Weights of a small transformer language model: tied embeddings, a variant of Muon for these matrices.
Each number is 128 + 24 x the weight over its row's rms, rounded and kept within 0 to 255. Layers, rows and columns count from 0. The size above them is the row's rms in percent of the matrix's.

# layer 8 MLP up, 5120x640, rms 0.103, rows 3321-3373, columns 256-319
size [ 94  89  96 103 100  99  95 126  99  93 108 106  88  95 126  96  95  93  89 101 106 118 108  96 103 102 101  99  94 101  96 103  87  99 106  94  95 101  93  95  87 100 100  95  84 104 101  98  96 105  91 100  96]
[[145 110  97 150 131 140 135 123 118 113 125 135 105 130 110 103 117 152 124 110 147 143 102 145 131 131 119 112 131 113 136  98 150 120 122 163 126 124 103 132 103 102 113 172 157 165  91 108 155  91 104 115 135 123 153 111 105 156  82 136 115 126 116 114]
 [ 96 169  82 129 102 145 132 134 135  95 125 160 114 146 168 127 111 150 139 111 140 112 169 136 151 116 121 117 135 142  77 108 158 106 101 123 125 138 129 148 120 112 144  91 136 161 114 172 138 102 147 132 160 129 155 139  95  91 148 111 119 110 111 114]
 [173 138 119 166 125  96 100 131 124  98 131 137 128 128 113 136  80 145  94 122 140 142 110 139  96 127 116 142 121 117 112  98 114  93 118  90 168 127 126 145 120 115 150 120 123 121 105 115  83 119  89 110 100 160 131 115 146 113 113 121  88 169 135 135]
 [133 126 147 150 149 161 124 145 165 134 132 165 117 129 152  95 124 185 108 124 138 114 151 168  86 151  94 162 147 152 126 135 140 144  95 181 114  91  93  93 118 138 131 133 125 104 113 136 133 112 171 114 153 133 123 142 164  97 151 134 124 145 185 129]
 [139 117 164  96 122 122 120 138 117 122 166 123  88 135 154 122 113 114 131  82 136 121 146 136  99 137  92 121 183 165 139 134 159 145 126 155 119 151 108 129 133 108 137 162  75 137 106 120 157 148  84  96 132 129 137 124 122 122 115 147 158  94 130 130]
 [111 139 109 161 110 107  83 166  86 143 169 161  88 108 135 142 126 150  82 131 161 147 140 124 119 144 130 168 130 142 111 120 176 141 128 144 124 127 156 103 147 119  81  98 101 118 112 111 151  73 102 136  85 110 100 163 116 113  83 145 127 101 122 101]
 [142 131  84 111  69 135 100  95 129 107 108  98 162 134 134 142 121 112 136 146 126 111 100 137 102  85 167 104 105 140 115 162 131  78  93  96 144 122 101 105 117 123 143 135  85 113 133 136 145  83 142 143 154 143  95 129 127 130 155 126  81 102 141 112]
 [169 128  92  92  96  95 110 148  86 126 182  92 139  81 140 106 121 123 115 167 184 113 148 152 156 127 134  86 113 178 140 132 149 115 108 143 125 110 117 109 104 100 142 115 108 172 116 102  74  99 152 127 146 139 128  84 136 133 120 192  81 103 128  99]
 [103 116 132  71 126 161 115 137 127  85 173 142 143 167  89 137 118  92 159 156 156 122 114 121 158  98 111 118 174 105 127 148 124 164 121  82 107 119  90  96 117 162 152 125 101 159 140  98 136 108 113 167 121 127 157 123 113 136 112  92 106  88 135 156]
 [136 159 121 118 168 121  83  89 116 127 159 102 151 151 187 138 159  95 125 119 136 129 121 122 169 148 104 128 128  82 145 166  97  99 142 100 131 120 173 104 136 126 173 138 100 113 152  96 113 137  98 136 130  87 104 115 113 123 113 123 138 106 105 110]
 [134 141  91 183 137 134 135 115 146 122  77 150 129 114  92 143 124 139  97 152 120 160 129 132  84 127 173 144 160 128 140 140 138 149 143 138 163 143  92  92 116 157  84 161 167 130 108 121 126  90 100 105 100 119 138 104 111 132 112 153 126 153 117 128]
 [128 140 122 131 111 109 100 101 170 135  86 135 105  98  86 135 117 152 105 135 192 124 126 135 122  92 131 153 154 111 132 142 144 174 132 105 124 144 108 128 133  92  85 119 166 154 137 127 134 150 171 117 137 127 105 145 112 115 138  80 152  94 138 127]
 [104 116 127  94 132  91 149  95 155 137 116 148 151 120 103 115  93 132 139 123 174 111 153 112 101  99 129 127 153 120 140 134  86  86 125 112 127 151 153 187 108 125 168 138 167 149 134 124 126 130 133 173 133 117 153 118 130 151 120 160 169 152 140  87]
 [124 142 115 139 118 156 152 144  94 162 108 117 149 105 117 127 107 132  98 150 132 108 150 142 114 165 160 127  89 110 178 157 106 148 122 137 113  61 120 136 161 136 145 170 149 139 160 130 151 120 123 137 111 114 153 145  79 112 110 101 115 173 123 181]
 [119 118 144 109 115  91 107 127 151 104 115 100 131 145 137 137 109 142 164 124  93 106  91 135 121 143 121 182 140 140 128 151 117 126  99  56 111 162 115 143 124 151 132 139 134 123 109 103 104 107 164 129 128 129 140 121 125 144 160 116 143  90 130 123]
 [162  95 129 168 118 127 151 151 105 148 100 140 124 143 132 145 127 112 152 102 126 173 114  97 138 101  97 148 116 177 130 111 124  80 114 103 129  88 117  91 139 123 129 152 102  94 112 103 142 116 127 123 129 111 137 209 101 140  89 140 166 145 134 158]
 [140 147 140 139 120 132 102 107 131  89 141 133 116 135  86 122 148 168 129 129 106 158 189  95 143 173 112 113 120 106 130  85 160 174 142 122 139 112 117 118  83 114 138  99 118 123  84 105 142 145 163  83 125 124 141 151  95 116 109 110 133 107 166 123]
 [135 126 122 125  95 113 130  99 119 121 114 130 112 165 126 104 122 107 120 100 163 162  75 135 140 180 160 138 124 140 148 110 101 109  94 120  76 114  84 114 108 114 136 164 114 128  83 141 114 105 118 151  84 114 107 168 136 107 138 135  53  93 144 119]
 [115 142 114 115 151 112 134 126 101 129 131 153 106 160 165 146 116 173 144  92 163 115 136 117 162 144  99 106 110 136 123 162 114  98 145 134 167  75 134 132 118 137 160 162  66  84 139 141 118 150 116 109 106 141 143 111  93 110 109 141 113 162 120 136]
 [146 164  96 139 126 173 129 116 142 149 141 153 129 118 110 116 131 144 110 170 137 137  93 153 128  81 125 136 111 126 117  95 112 145 160 132 145 150  76 103 107 112  89 154 134 148  84 114 119 135 142 133  71 123 116 143 102 146  92 122 128 124 159 145]
 [146 151 143  94 128 166 129  96 113 115  86 103 141 111 137 129 109  88 116 125 112 145  53 163  92 107 176 142  86 141 141 142 104  96 107 114 139  98 123 148 136 152 145 105 137 113  91 135 128  85 113 126 151 166 131 119 136 138 152  96 121 132 144 110]
 [150 113 143 134 122 133 143 160 115 133 178 147 138 109 112 106 131 128 135 122 124 188 124 135 159  90 160 155  97 152 106 157  91 124 126 118  88 141 108  93 115 120 109 140 101 159  81 124 138 108 120 132 134 113 142 120  97 123 136 124 149 136 136 162]
 [157 145 129 121 137 137 177 106 118 150 134 122 117 139 161 104 119 136 148  80 119 100 111 122 114 154 113 145 112 140  93 138 177 138 107 117 116 152 132 176 116  94 144 138 123 103 177 109 132  92 108 122 101 140 162 118 157 112 114 130 141 179 107  78]
 [152 145 141  76 160 150 133 155 162 181 121 134 159 125 111 118 125 156 128 112 105 100  88 149 142 120  83 141 108 129 154 115 141 143 112 139 151 112 134  97 108 134 151 140 179 117 126 121 146 132 124 130 119 100 125 115 150 143 119 139 125 145 113 177]
 [118 133 164  96 119  99 142 144 118 146  95 140 182  85 139 159 117 116 104 108 151 145 103  89 139  95 174 142 119  98 157 151 109 132 112 142 153 143 137 121 121 101 107 136 140  90 133 127  99 126 141 128 128 137 155 161 106 115 137 134 146 139 102 118]
 [152 181 156 145 137 115 114  91 128 130 105 130 141 119 114 138 119 112 120 115 135 132 135 108 153 122 112 179  96 121  99 155 118 119 132 109 141 129 119 141 104 138 112 124 133 109 138 109 120  95 107 146 116 163 175 134 182 148 113 135 106 105 133  95]
 [127 168  85 140 124  94 142 140 134 127 117  97 128 146 136 134 120 126 124 125 138 109 146 155 123 145  86 136 100 139 141  88 145 149 104 129 104  82 114 121 131 118 173 115 147 104 162 138 188 143 147 132 115  88 145 112 117 129 155 130 134  98 139 132]
 [121 104 107 126 131 139 141 126 107 163  69 194 103 147 101  87 108 113 107 135 188 125 144 119  97 133  99 116 133 124 167 146 146  97 113 134 119 151 165 109 111 111 114  96 130 143 144 165 109  76 148  76  89 143 147  96 136 142 138  89 104 131 166 139]
 [105 116 153 100 147 109 115 120 180 146 231 127 113  76 130 103 122 204 161 128 165 153 172 132 122  91 111 114 114 103 124 139 110 125 134 137 107 115 155 110 104  73 119 129 100 175 141 132 139 131 155 153 162 128 121  89 140  97  82 132 104 131 129 109]
 [134 181 122 147 137 102 103 107 129 146 118 109 145 131 103 141 137 107 157 115 166 148 108 106  89 137 117 158 133 164  99 126 137 155 137 162 117  53 118 126 138 181 118 110 142 168 128 142 109 119 159  96 159 116 160 127 156 119  82 102 112 111 141 127]
 [147  97 149 117  95 133 143 125 157 148 112 108 119 135 169 111  78 201 132 136 124 140 144 177 129  93 145 119 146 162 128 113 106 139 125 132 108 131 109 100 163 111 144 137 142 118 192 112 133 124 133  91 135 157 101  77 130 169 107 120 108 161 154 108]
 [196  98 130 126 151 125 148  86 128 140 156 127 177 122  94 138 121 141 117  94 149 130 128 137 123 147 124 171 101 139  93 164 150  85 125 128 155  94 101 112 138 125 150 108 165 150 141  71 124 108  99 119 145 129 126 124  97 128 114 131 113 116 127 149]
 [101 123 143 115  82 103  86 172 120  69 102 122 123 159 121 125 138 141 173 138 163 132  94 146 143 124  82 125  72 142 106 136 131 118 148  98  91 132 153 110  77 121 136 136 117 134 131 112 107 135 113  94 153  96  94  97 117 116  92 133 157 122 126 141]
 [ 90 134 133 107 122 124 142 147 163  96 156  93 144  75 130 145 121 136  92 101 131 155 155 103 119 101 129 115 105 155 167 153  95 163 113 168 169 111 139 110 119 144 138 141 169 170 152 138 114 131 147 122 141  98 148 121 118 121 113 108 103 135 160 145]
 [101  85 102 144 181 101  82  86 116 121 138 122 148 122 144 190 114 145 142 127 120  94 138 121 147 117 110 124 130 155 136 125 127  90  89 154 125 128 156 148 143 125 108  90 135 161 134 106 116 119 177 126 121 172 133 100 129 118 128 110 145 142 172 115]
 [122 134 108 148 131 142 136  90 160 134 136 122 106  88  73 147 148  92 156 159 115 174  98 119 160  91 160 114 130 115 135 152 144 101 143 148  98 116 112 102 176 175 112 166 130 154  94 145  88 118 136 155 110 126 142 114 104 136 132 143 138 105 156 132]
 [153 129  76 129  88 139  83  97 118  87 138 166 178  81 142 130 113 136 126 108 114 166 136 146 133 138 110 159 142 120  99 107  73 165 133 179 106 116 146 154 162 156  70  80 133 134 146 109 113 137 128 102  75 112 111 142 107 123 133 103 108 102 120 149]
 [151 108 131 108  99 106 118 120 128 137 142 158 136 149 133 124  85 128 117  78 128 138 142 157 109 113 145 122 119 125 132 152 108 166 113 101 116 110  87 138 181 111 118 132 121  83 126 137  85 112 117 161 124 134 126  97 120 111 108 127 152 132 100 125]
 [156 146 118 181 111 145 140 124 108 129  96 132 140 126  96 178 135 127 139  89 125 131 109 111 101 109 120 134 133 130 147 143 113  61 103 123 168 136 111 136 103 147 155 107 166 139 152  61 135 103 100 166 163  90 130 153 156 171 185 120 106 125 159 163]
 [ 92 134 176  91 146  89 143 155  94 138 117 130 150  94 135 124 105 120  82 122 105 126 119 132  92  83 151 137 166 128 114 119 162 133 167 127  99  92 151 156 116 114  78 110 106 134  86 138 191 144 104 135 127 129 172 154  69 129 133 179  96 138 139 140]
 [145 122 107 153 102 143 161 134 139 106  91 107 132 113 142 127 113 103 107 148 134  89 118 107  85 135 160 136 104 145  76 129 165 130 145 136 165 161 154 104 104 165 122 149 133 150 124 120 108 132 143 140 121 133 152 129 142 119 132  92 141 158 117 105]
 [142 113 143 127 133 135  88 118 149 145 156 115 163 130 104 144 122 115 165 106  87  75 118 127 127 127 104 138  97 123 134 156 141 144 152  85 136 146  89 129 112  77 139 151 129 140 109 109 124 130 118 147 184  80 187 114 119 145 121  88 159 122 135 152]
 [128 183 117 169 166 112 161 115 148  87 122  93 131 119 119 153 148 161  84 131  98 169  80  99 110  79 132 152 103 122  96 144  84 129 124 122 110 154 107 161 105 138 125 134 116 136 128 102 133 117 146 119 132 113 118 123 101 130 113 126 123 156 139 105]
 [114 153 104 100 132 107 111  85 131 141 139 135 164 129 130 142 140 115 117 174 129 133 141 135 111 127 103 127 119 134 105 115 136 103 145 102 139  93 128 121 140 103 136 118 133 147 126 136 145 136 153 166  99 144 112 136 148 151 134 114  74 150 156 127]
 [154 119 175 106 105 133 150 138 100 116 115 123 146 132 121 181 128 147 134 140 161 126  99 135 141 140 135 113 121 142  94 112 117 126 149 121 130 182 130 127  56 110 112 140  94 167 154 127 114  96 107 126 157 119  90 156 137  88 130 108 138 111 141 138]
 [116 134 104 137 113 127 137 108  97 122 160 108 128 148 105  76 147 149 100  71 118 159  55 114 144 144 158 132 118 155 140 148 166 141 127 118  98 157 124 125 132 116 170 118 120 150 197 113 144 111 153 144 118  94 221 140 154 127 115 144 103 161 153 136]
 [146 142 136 134 147 137 139 178  96 128 125 114  95 129 114 128 107  94 149 164 134 123 114 125 134 130 180 137 110 132 109 121 110  87 114  59 117 151 103 103 136 123 135 147 116 146 117 128 105 149 151 139 143  92 122 109 149 116 143 173 115 110 181 136]
 [123  86 112 125 154 145 160 152 118 158 134 117 158 139  91 104 119 159 124 142  94 119  81 164 132 154 160 151 150 145 164  76 116 136 153 158 162 113 161 163 106 147 183 127 109  74 123 139 146 126 134 120 153  65 162  95 127  92 133 148 120 140 155  89]
 [ 96 126 130 103  83 116 122 129 140  95 141 148 130  83 122 153 111 132 130 105 150  89 133 163 124 121 117 122 166 108 100 160 123  85 152 117  93  94 174 117 135 101 139 141 115 140 104  97 103 136 158 133 160 122  98 107 102 134 106  85 133 114 138 136]
 [137 144 173 121 130  99 124 159 145 106 133 153 125 157 124 141 112 132 155 112 184 130 125 102 149 124 114 145 125  90 122 153  96 115 109 152 100 108  94 128 138 116 132 165 140 166 136 134 177 100 115 147 144 118 136 139 179 104 140 134 105 105  97 127]
 [145 124 166 175 145 123  77 134 150  84 117  83 117 168  76 169 156 122 146 132 136 129 132 126  96 147 170 161 132 173 129 134 114 114 112 124 126 160 163 136 130  95 156 141 153 120 167  94  98 123  98 113 160 125 122 140 118 160 127 154 113 123 182 114]
 [131 137 164  88 119 176 151 107 141 112 105  89 111 131 109 153 164 137 120 140 129 150 113 118 155 114 169 164  92  70 152 165 126 154 135 128 126 117 151 119 150 149 118 116 125 107 113 148 135 106 112 101 131  94 121 139 155 135 103 144 109 126  90 133]
 [134 101  91 135 116 120 127  79 115  92 137 171  98 136 101 135 138 120 123 129 136 112 149 112  88 159  86 142 155  88 128 166 151 130  94 134 103 119 144 173 120 124 139 147  79 109 150 148 138 109 132 137 155 119 121 115 109 120 136 171 130 114 136 119]]
# layer 8 MLP down (transposed), 5120x640, rms 0.0397, rows 3321-3372, columns 256-319
size [ 94  89  96 102  94  98  89 110  93  98  98 122  91  97  99  95  99  95  93  88 105 108 100  99 109 100 102 100  93 104  93 101  86  97 109  98  92 100  90  88  87  95 103  97  84 102  88 104  93 109  93  92]
[[176 134 141 103  94 136 108 158 151 119 156 200 128 157 147 185 159  84 141 129 123 164 135 140 119 153 142 113 119 174 133 174 127 152  97 164 149 128  90 149 130 128  84 119 149 150 125 108 119 136 134  90 130 144 110 153 116 106 167 138 153 131 137  94]
 [125 152 124  82 133 155 124 146  97 126 169 116 156 158 155 138 119 129 127 159 101 153 121 108 144 138 147 114 123 129 108 140 105  89 179 100 119 167  92 127 102 132 159 115 172 131 102 183 149 134 116 149 100 112 153 113 130 136 138 141 146 131 131 149]
 [137 115 118 129  75 111 126 117 101 132 109  84 124 130 148 111 125 117 170 128 136 107 118 176 137 108 114 116 124 156 119 159 144 143  78 106 112 130 112  95 130 152  82 126  91 138  93 109 144 119 111 107 150 128 143 169 130 118  97 109  94 141  74 188]
 [149 125 117 101 122 177 166 117 160 137 152 166 115 157 164  83 126 138  86 122 102 137 132  99 151 109 180 133 124 101 142 143 159 125 130 131 141 123 134 118 154 153 130 111  92 112 131 129 101 105 123  92 123 102 114  92 113 143 130 114 104 129 114 144]
 [134  71 143  91 131 138 116 132 116 148 173  97 143 139 129 111 186 121 137 141 144 125  89 152 106 128 116 111 134 102  72 147 198 150  88 176 150 107 123 121 132 109 151 128 149 120  99 149 135 150 172 159  98 124 138 131 166 113 141 121 151  98 126 128]
 [ 96  95 164  60 117 159 173 100 145 112  97 153 159 143 160 187 130 130 129 142 145 135 137 147 132 107 113  90 132 149 144 112 105 139 123 145 115 107 128 139 137 106 141 111 139  93 140 148 123 116 137 141 108 122 164 136 100 116  98 120 110 114 140 144]
 [138  84 150 134 118 171 136 124 139 188  97 110 118 102 146 162 111 110  93 108  76 121 106 153 140  95 151 162 100  87 150 179 127 130  93 103 161 104 126 145 104 177 147 188 115 139 133  80 134 143 161 162 114 129 117 126  82  85 149 109 135 106 105 129]
 [105 146 131 114 103 158 118 123 115 143 138 115 164 161 119 111 121 133 129 126 124 126  92 135 121 115 151 145 117 118 151 133 152  88 129 128 129  70 148 163 110 125 163 147 141 117 137 114 155 145 155 134 139 135 128 137 147 136 147  78 145 145  95 130]
 [158  94 100  84 142 150 110 117 107 126 127 139 108 125 156  94 144 113 165 117 105 131 111 169 133 150 149 132 186 160 145 121 119 153 124 117 145 141 168 145  97 151 135 130 103 144 138 110 119 150 108 118 137 170 143 160 116 150 105 107 153 116 140 185]
 [121 160 158 123 121 141  88 174 125 134 129 134 105 132 136 143 111 142 100 148  66 107 112 134  84 153 152 130 110 148 109 115  88 129 120  96 142 142 147 100 142 120 113 112 144 137 134 126  98  99 151 161 101 111 131 137 123 130 144 147 127 112 145 132]
 [171 134 134 174 160 118 127 178 107 102 136 114 118 128 116 165 110 130 139 123 143 137 133 124  83 119  94 115 153 116 153 144  97 142 137 137 109 118 125 159 134 142 172 130 130 139  98 156 134 141 107 129 116 157 116 144 138 131  87 122 115 159 121 147]
 [118 109 133 123 101 127 128  92 128 135 116 133 126  89 152 132 154 105  72 134 133 136  96 108 130 142 116 179 105 149 129 169 128 118 161 125 127  91 130 162 131 123 144 136 112 122 146 100 157 133 125 117  92 127 118  99 157 159 105 128 132 151 147 111]
 [135 128 116 168 103 150 117  93  71 163  99 112  98 141 110 126 109  74 139 164 133 124 151 149 130  96 134 108 124 137 137 130 172 133 109 120 189 126  95 124 134 155 137 134  74 124 156 132 146  92 126 121  80 178  95 168 125 111 179 110 124 105 156 123]
 [ 90  92 157 104 117 146 138 133 115 106 137 133 119 113 149 169  95 157 102 117 116  98 152  89 119 162 131 132  94 149 115 152 124 168 138 133 123  94 159 147  91 117 147 115 127 140  81 134 124 171 106 156 128 149 147 116 157 152 159 110  91 136 137  96]
 [134 129 144 160 118 134 147 157 127 143 157 123 133 126 119 116 146 135 135 179 153 147 130 108 128 141 159 106 121 107 131 130 109 114 120  91 133 127 115 104 131 131 139 180 125 203 108 146 173 111 123 153 175 148 102 154 130  74 148 188 131 123 164 112]
 [130 137 170 114 190 103 118 173 161 138 154 138 151  99 155 130 124 126 138 140  96 133 138 106 134 137  96  96 151 111 121 140 121 163 109 174 113 143 122 189 106 117  68 154 143 153  83 141  93 156 124 116 136 130 153  98  85 115 103 154 116 115 148 176]
 [145  98 105 109 124 129 134 137 109 143 152 119 152 146 133 137 142 139 117 109 101 133 133 115 104 135 123 129 175 155  95 130  99 122 118 144 118 103 105 122 153 130  99 129 114  81 119 133 112 165 146 117  97 116 124 136 109 143 113 157  84 152  92 160]
 [127 113 123 127 188 109 130 142 138 129 104 147  97 105 166 147 130 109 101 150 164 156 146 178 123 147 135  93 153 130 102 180 166 122 141 183 119 129 185 122 183 129 124 129 136 101 155 121 152 112 127 132 163 140 126 138 137 130 127  78 109 123 128 138]
 [165 129 116 100  91 161 147 111 142 183 161 115 142 124 130 117 167  82 167 129 134 117 116 143 114 128 142 159 109 127 136  95 144 134  94 118 134 128 131 150 121 139  85 134 152 176 106  79 107 143 112 118 129 152 120 123 113 103 147 147 134 100 142 130]
 [ 74 126  88 163 156 142 100 128  98 154 150 136 125 155 102 109 116 155 110 120 127 134 130 123 111 163 131 187 122 105  82 142  91 106 133 161 109 139 114  89 125  68 135 163 116 141 107 137  62 147 135 101 135 134 131 154  91 157 126  61 136 143 129 162]
 [126 106 147 137  94 127 115 168 131 122 125 153 113 122 152 131 141 143 144 131 103 141 130 132 124 123 118 106  94 103 177 119 102 131 115 102 149 104 115  93 105 118 119 121 113 108 133 102 119 156 123 119 157 142 107  99 150  56 140 120 150  89 124  95]
 [150 124 114 130 116  99  99 116  87 104  74 112 182  99 149 101 152 206 114 121 142 152 113 146 135 194 125 117 116 153 110  89 160 112 133 121 160 151  82  97 102 104  98 106 157 161 139 110 153 118 135 131  94 130 133  85 109  91 121 123 146 152  79 121]
 [161 110 108  83 120 108 140 125  91 110 129 165 108 135 142 136 111 110 137 142 159  95 106 126 131 168 163 161  99 110 109 100 116 155 118 113 115 144 119 149 118 129 180 162  97 135 161 130 153  95 113  95 138 149  82 124 106 116 133 119 119  83 106 143]
 [138 106 133 104  82 150 166 108 162 130 146 113 140 119 119 100 120 171 134 133 128 143 131 137 110 125  84 120 150 107  94 144  93 116 112 165 133 121 131 111 117 103  73 135 153 144 120 124 155 100 161 111 121 121 156 119 165 123 114  96 107 126 128 103]
 [156 155 115 159 135 152 131 123 134 108 131 163 143 146 129 150 102 134 112 130 123 160 142 152  85 154 105 101 159 125 180 120 130  87 109 127 130 122 128 142 114 155 122 107 157 113  95 197 162 117 133 171  98 128 101 160 162 121 120 112 102 124 158  96]
 [ 86 149 154 137 145 142 117  95  91 159 111 149 125  79 134 142 175 160 121 150 155 131 109 122  69  93 139 175 150 173 150 129 175  87 151 140 122 123 142 133  55 133 141 115 110 142 160 130 139 136 109 151 148 122 122 154 129 120 136 120 114  89 116 139]
 [133 122 120 154 122 153 176 152 123 152 101 173 111 160 124 126 122 125 143 111 137 120 112 142  95 171 138 115 147  97 147 187 123 139 141  73 144 127 142 159 145 111  85 107 162 168 140 142 122 155 119 152 119 132 129 174 110 150 157 112 124 121 123 121]
 [138  89 162 128 136 120 121 141 128 131 132 172 128 182 144 100 159 124 122 135 115 133  94 108 165 115 173 121 113 156 139 161 115  94 115 156 131 120 136 123 131 164 130 141 129 171 147 174 113 145  97 116 141 122 112 115 130 127 115 135  89  70 111  74]
 [105 150 120 114 117 131 111 106 118 133 171 101 129 119 156 170 123 159  90 100 122 137 115 164 123  92 100  73 160 132 136 123 182  93 141 125 135 134 157 147  98 142 101  81 123 124 129 147 116 108 168  80 133 119 107  97 128 142 115 125 126 118 132 139]
 [138 157 162 141 114 186 110 105 118 119 140 119 101 111 133  98  93 147 141 141 107 141 128 141 155  78 116 126  98 138 106 101  97  77 141 138 154 127 111 133 135 131 122 151 135 120 126 170 153 145 109 152 157 153 107  96  89 119 146 116 151 133 116 106]
 [106 103 102 136 101 133 121 139 144 139 150 132 115 100  95  77 114 106 127 146 169 127 115 134 161 143 108 107 173 137 124 132 129 127 151 169 140 178 150 142 125 149 109  96 118 145 125  90 128 145 135 159 144  90 141 130  95  99 105 186  97  75 150 152]
 [114 138 145 129 182 140 114 160 137 135 118 146 135 110 112  66 139 151 125 172 121 106 108 151 163 114  67 107 173 163 122  89 130  79 152 104 133 138 131 150 124  66 115 177 120 111 136 139  42 140  92 101 135 115 134 109 105 121 130  43 108  85 116 147]
 [104 137 121 121 163 123 131 109 148 112 107 114 149 136 141 146 109 129 135 133 144 179 125 116 129 111 116 152 130 137 158 137 121 165 115 154  93 117 163 126 140 116 133 146  58 147 153 129 115 146 153 111 116 128 103 126 127 139 145 113 127 114 173 142]
 [162 128 128 132 108 124 118 115 118 119  98 114  96 142 102 144  92 132 165 123 144 115 120 116 118 168 137 107 135 125  83 110 180 128 124 173  73 124 121 127 136 147  99  66 112 145 119 125 150 163 138  86 129 120 146 136 104  98 101 126  89 129 138 138]
 [143 185 119 105  99 139 112 135 157  99 147 100 140 113 139 127 183 155 133 118 153 111 132 120 133 138 157 156 140  89 126 157 128 133  95 103 160 144 118 126 114 120 105 186  85 131 113 120 109 169 144 165 140 151 127 171  76 151 137 144 109 145  85 135]
 [115 170 137 123 134 160 154 112 116 149 135 142 159 109 138 134 127  86 114 107 103 134 148 161 175 130 186 159 147 125 122 130 115 166 168 172  79 145 136 143 124  99 149 163 150 186 133 104 104 136 150 138 110 115 111 117 133 128 172 156 122 134 119 123]
 [112 131 138 169 127 141 122 138 141 107  77 103 155  94 114 142 123 122 157 145 110 110 153 149 110  99 102 100 124 135 139 130 167 142 158 118 129 139  73 154 121 119 145 147 155 115 121  98 152  97  90 146 156 140 105 105 123 117 110 101 110 147  79 136]
 [ 93 159 127 133  95 142 119 162 121 128  96 126 113 152 131 107 126 128 138 137 118 143 152 118 125  46 142 170 132  85 153 118  83 110 129 146 164 100  94 156  75 119 100 185 129 172  82  91 133 116 149 130 136 127 119 126 157 107 128 137 105 103 120 121]
 [143 160 119 112 141 122 124  94 123  98 132 146 177 170  83 127 100  98 160 148  99 164 123 122 153 150 122 144 151 119 128 175 114 130 111  88  99  83 159  91 136 130 141 142 144  99 124 104 163 144 124 117 131 147 107 127 152 105 123  99 110 149  96 105]
 [100  89 153 147 147 124  96 140 130 177 115 124 106 178 143 100 162 147  92 145 158 161 137 169 106 153 105 158  91 126 109 118  96 151 119 144 157 141 142 130 148 120 162 132 117 146  85 149 111 118 131 157  96  99 118 124 126 128 141  92 169 108 153 163]
 [115 139 130 104 160  90 131 151 146 107  86 134 105 157 187 101 158 120 139 142  96 106 145 141 111 134 101  98 149  98  88 153 131 153 132 139 123 125 113 105 136 133 148 153 116 143 136 159 162 132  94 128 133 105 151 132 163 163 132 124 144 107 102 153]
 [129 179 131 153 200 135 124 128 152 105 102 140  80 129  56 114 142 116 117 170 119 149 133 130  74 145  99 139 167 169 119 117 110 153 118 119  96 142 160 145 131 131 135 133 140 102 109 142 145  99 145 125 103 128 168 112 161 150 139 154  78 154 113 113]
 [146 110 129 153 111 132  96 104 119 171 143 135 109 114 121 137 145 125 140 126 154  96 149 132 141 126 154 143  59 124 140  98  97 156 123 155 118 169 129 115 151 135 140 148 140 189 109 119 165 134 148  73 130 112 119 141 100 138 119 124 161 156 136 102]
 [165 108 153 102 158 139 133 157 115 120  82  91 141 131  83 131 161 148 101 114 125 131 110 118  85 144 156 153 113 123 104 124 131 154 162  92 136  98 138 123  92  97  94  81 101 122 109 117 127 138 136  93 100 114  89 121 130 151 126 108 157 147 140 106]
 [126 136 101 103 124 118 143 160 133 128 152 135 134 145 142 167 134  99 135 102 139 126 118 101 103 121 115  93 151 122 111 131 134 133 112  90 159  91 115 125 132 129 137 127 165 123 112 140 173 100 124 119 123  74 145 175 113 110  92  97  94 169 151 124]
 [124 137 158 160 160 130 174 117 132 149 128 141 113 119 123 144 103 130 151 125 121 150  99 110 126 149 136 141 135 118 121 113  66 138 145 153 118 107 117 187 150 114 132 135 107 132  86  77 124 109 157 172 118 134 134 125 123  96 125  82 125 121 144 133]
 [161 123 125 120 125  98 131 131 127 164 152 114 123 148 114 110 137 136 121 127 110  72 140 135 107 109 114 142 127 124  94 138 157 125 126 119  65 123 138 136 141 165 175 169  88 121  96 123 120 179 108 137 148 128 131 118 121 130 132  98 134 117 130 112]
 [128 156 167 156 119 163 115 160 126 166 103  82  94 129 115 165  88  93 111 170  85 116 135 124 112 125 153 114 139 104 115 159 132 106 114 152 145 132 131 115 125 126 110 144 155 119 117 145  76 135 133 107 111 104 123 126 131 146 124 133  99 108 116 123]
 [157 135 167 113 130 156 142 127 108 143 160 145 149 103 158 146 144 105 112 120  97 106 159 124 129 121 151 123 109 111 163 134 112 130 167 102 139  85 118 154 120 135 152 110 152  96 110 121 125 214 179 101 147 103  90 154 153 133 108 176 141 127  98 115]
 [124 101 118 131 112 124 141 116 125 175 110 121 138 106 158 142 116  98 149 170 134 120 124 108  85 117 110 109 160 156 139  83 162 120 159 164  68 113 156 140  94 127 118 102 103 103  91 124 130 124 134 165 124 122 108 144  89 127 163 121 133 130 129 129]
 [123 102 114 135 138 127 156 129 132 126 114 130 147 103 127 138 155 138 124 139 147  89 142 164 123 171  98 149 119 135 148 104 114 147 121 120 116 127 146 146 153 130 159 171 136 125 128 134 106 107 134 131 102 133 135 132 146 121 130 116 123 123  98 119]
 [116  87 146 107 138 141 135 152  85 122 119 155 111 146 153 134 112 148 132 153 141 125 127 196 108 144 117 122 130 169  85 119 128 120  69 153 178 125 138 125 128 172 162 144 132 148 164  93 115 134 115 131 124  87 131  90 129 173 132  91 124 137 103 179]]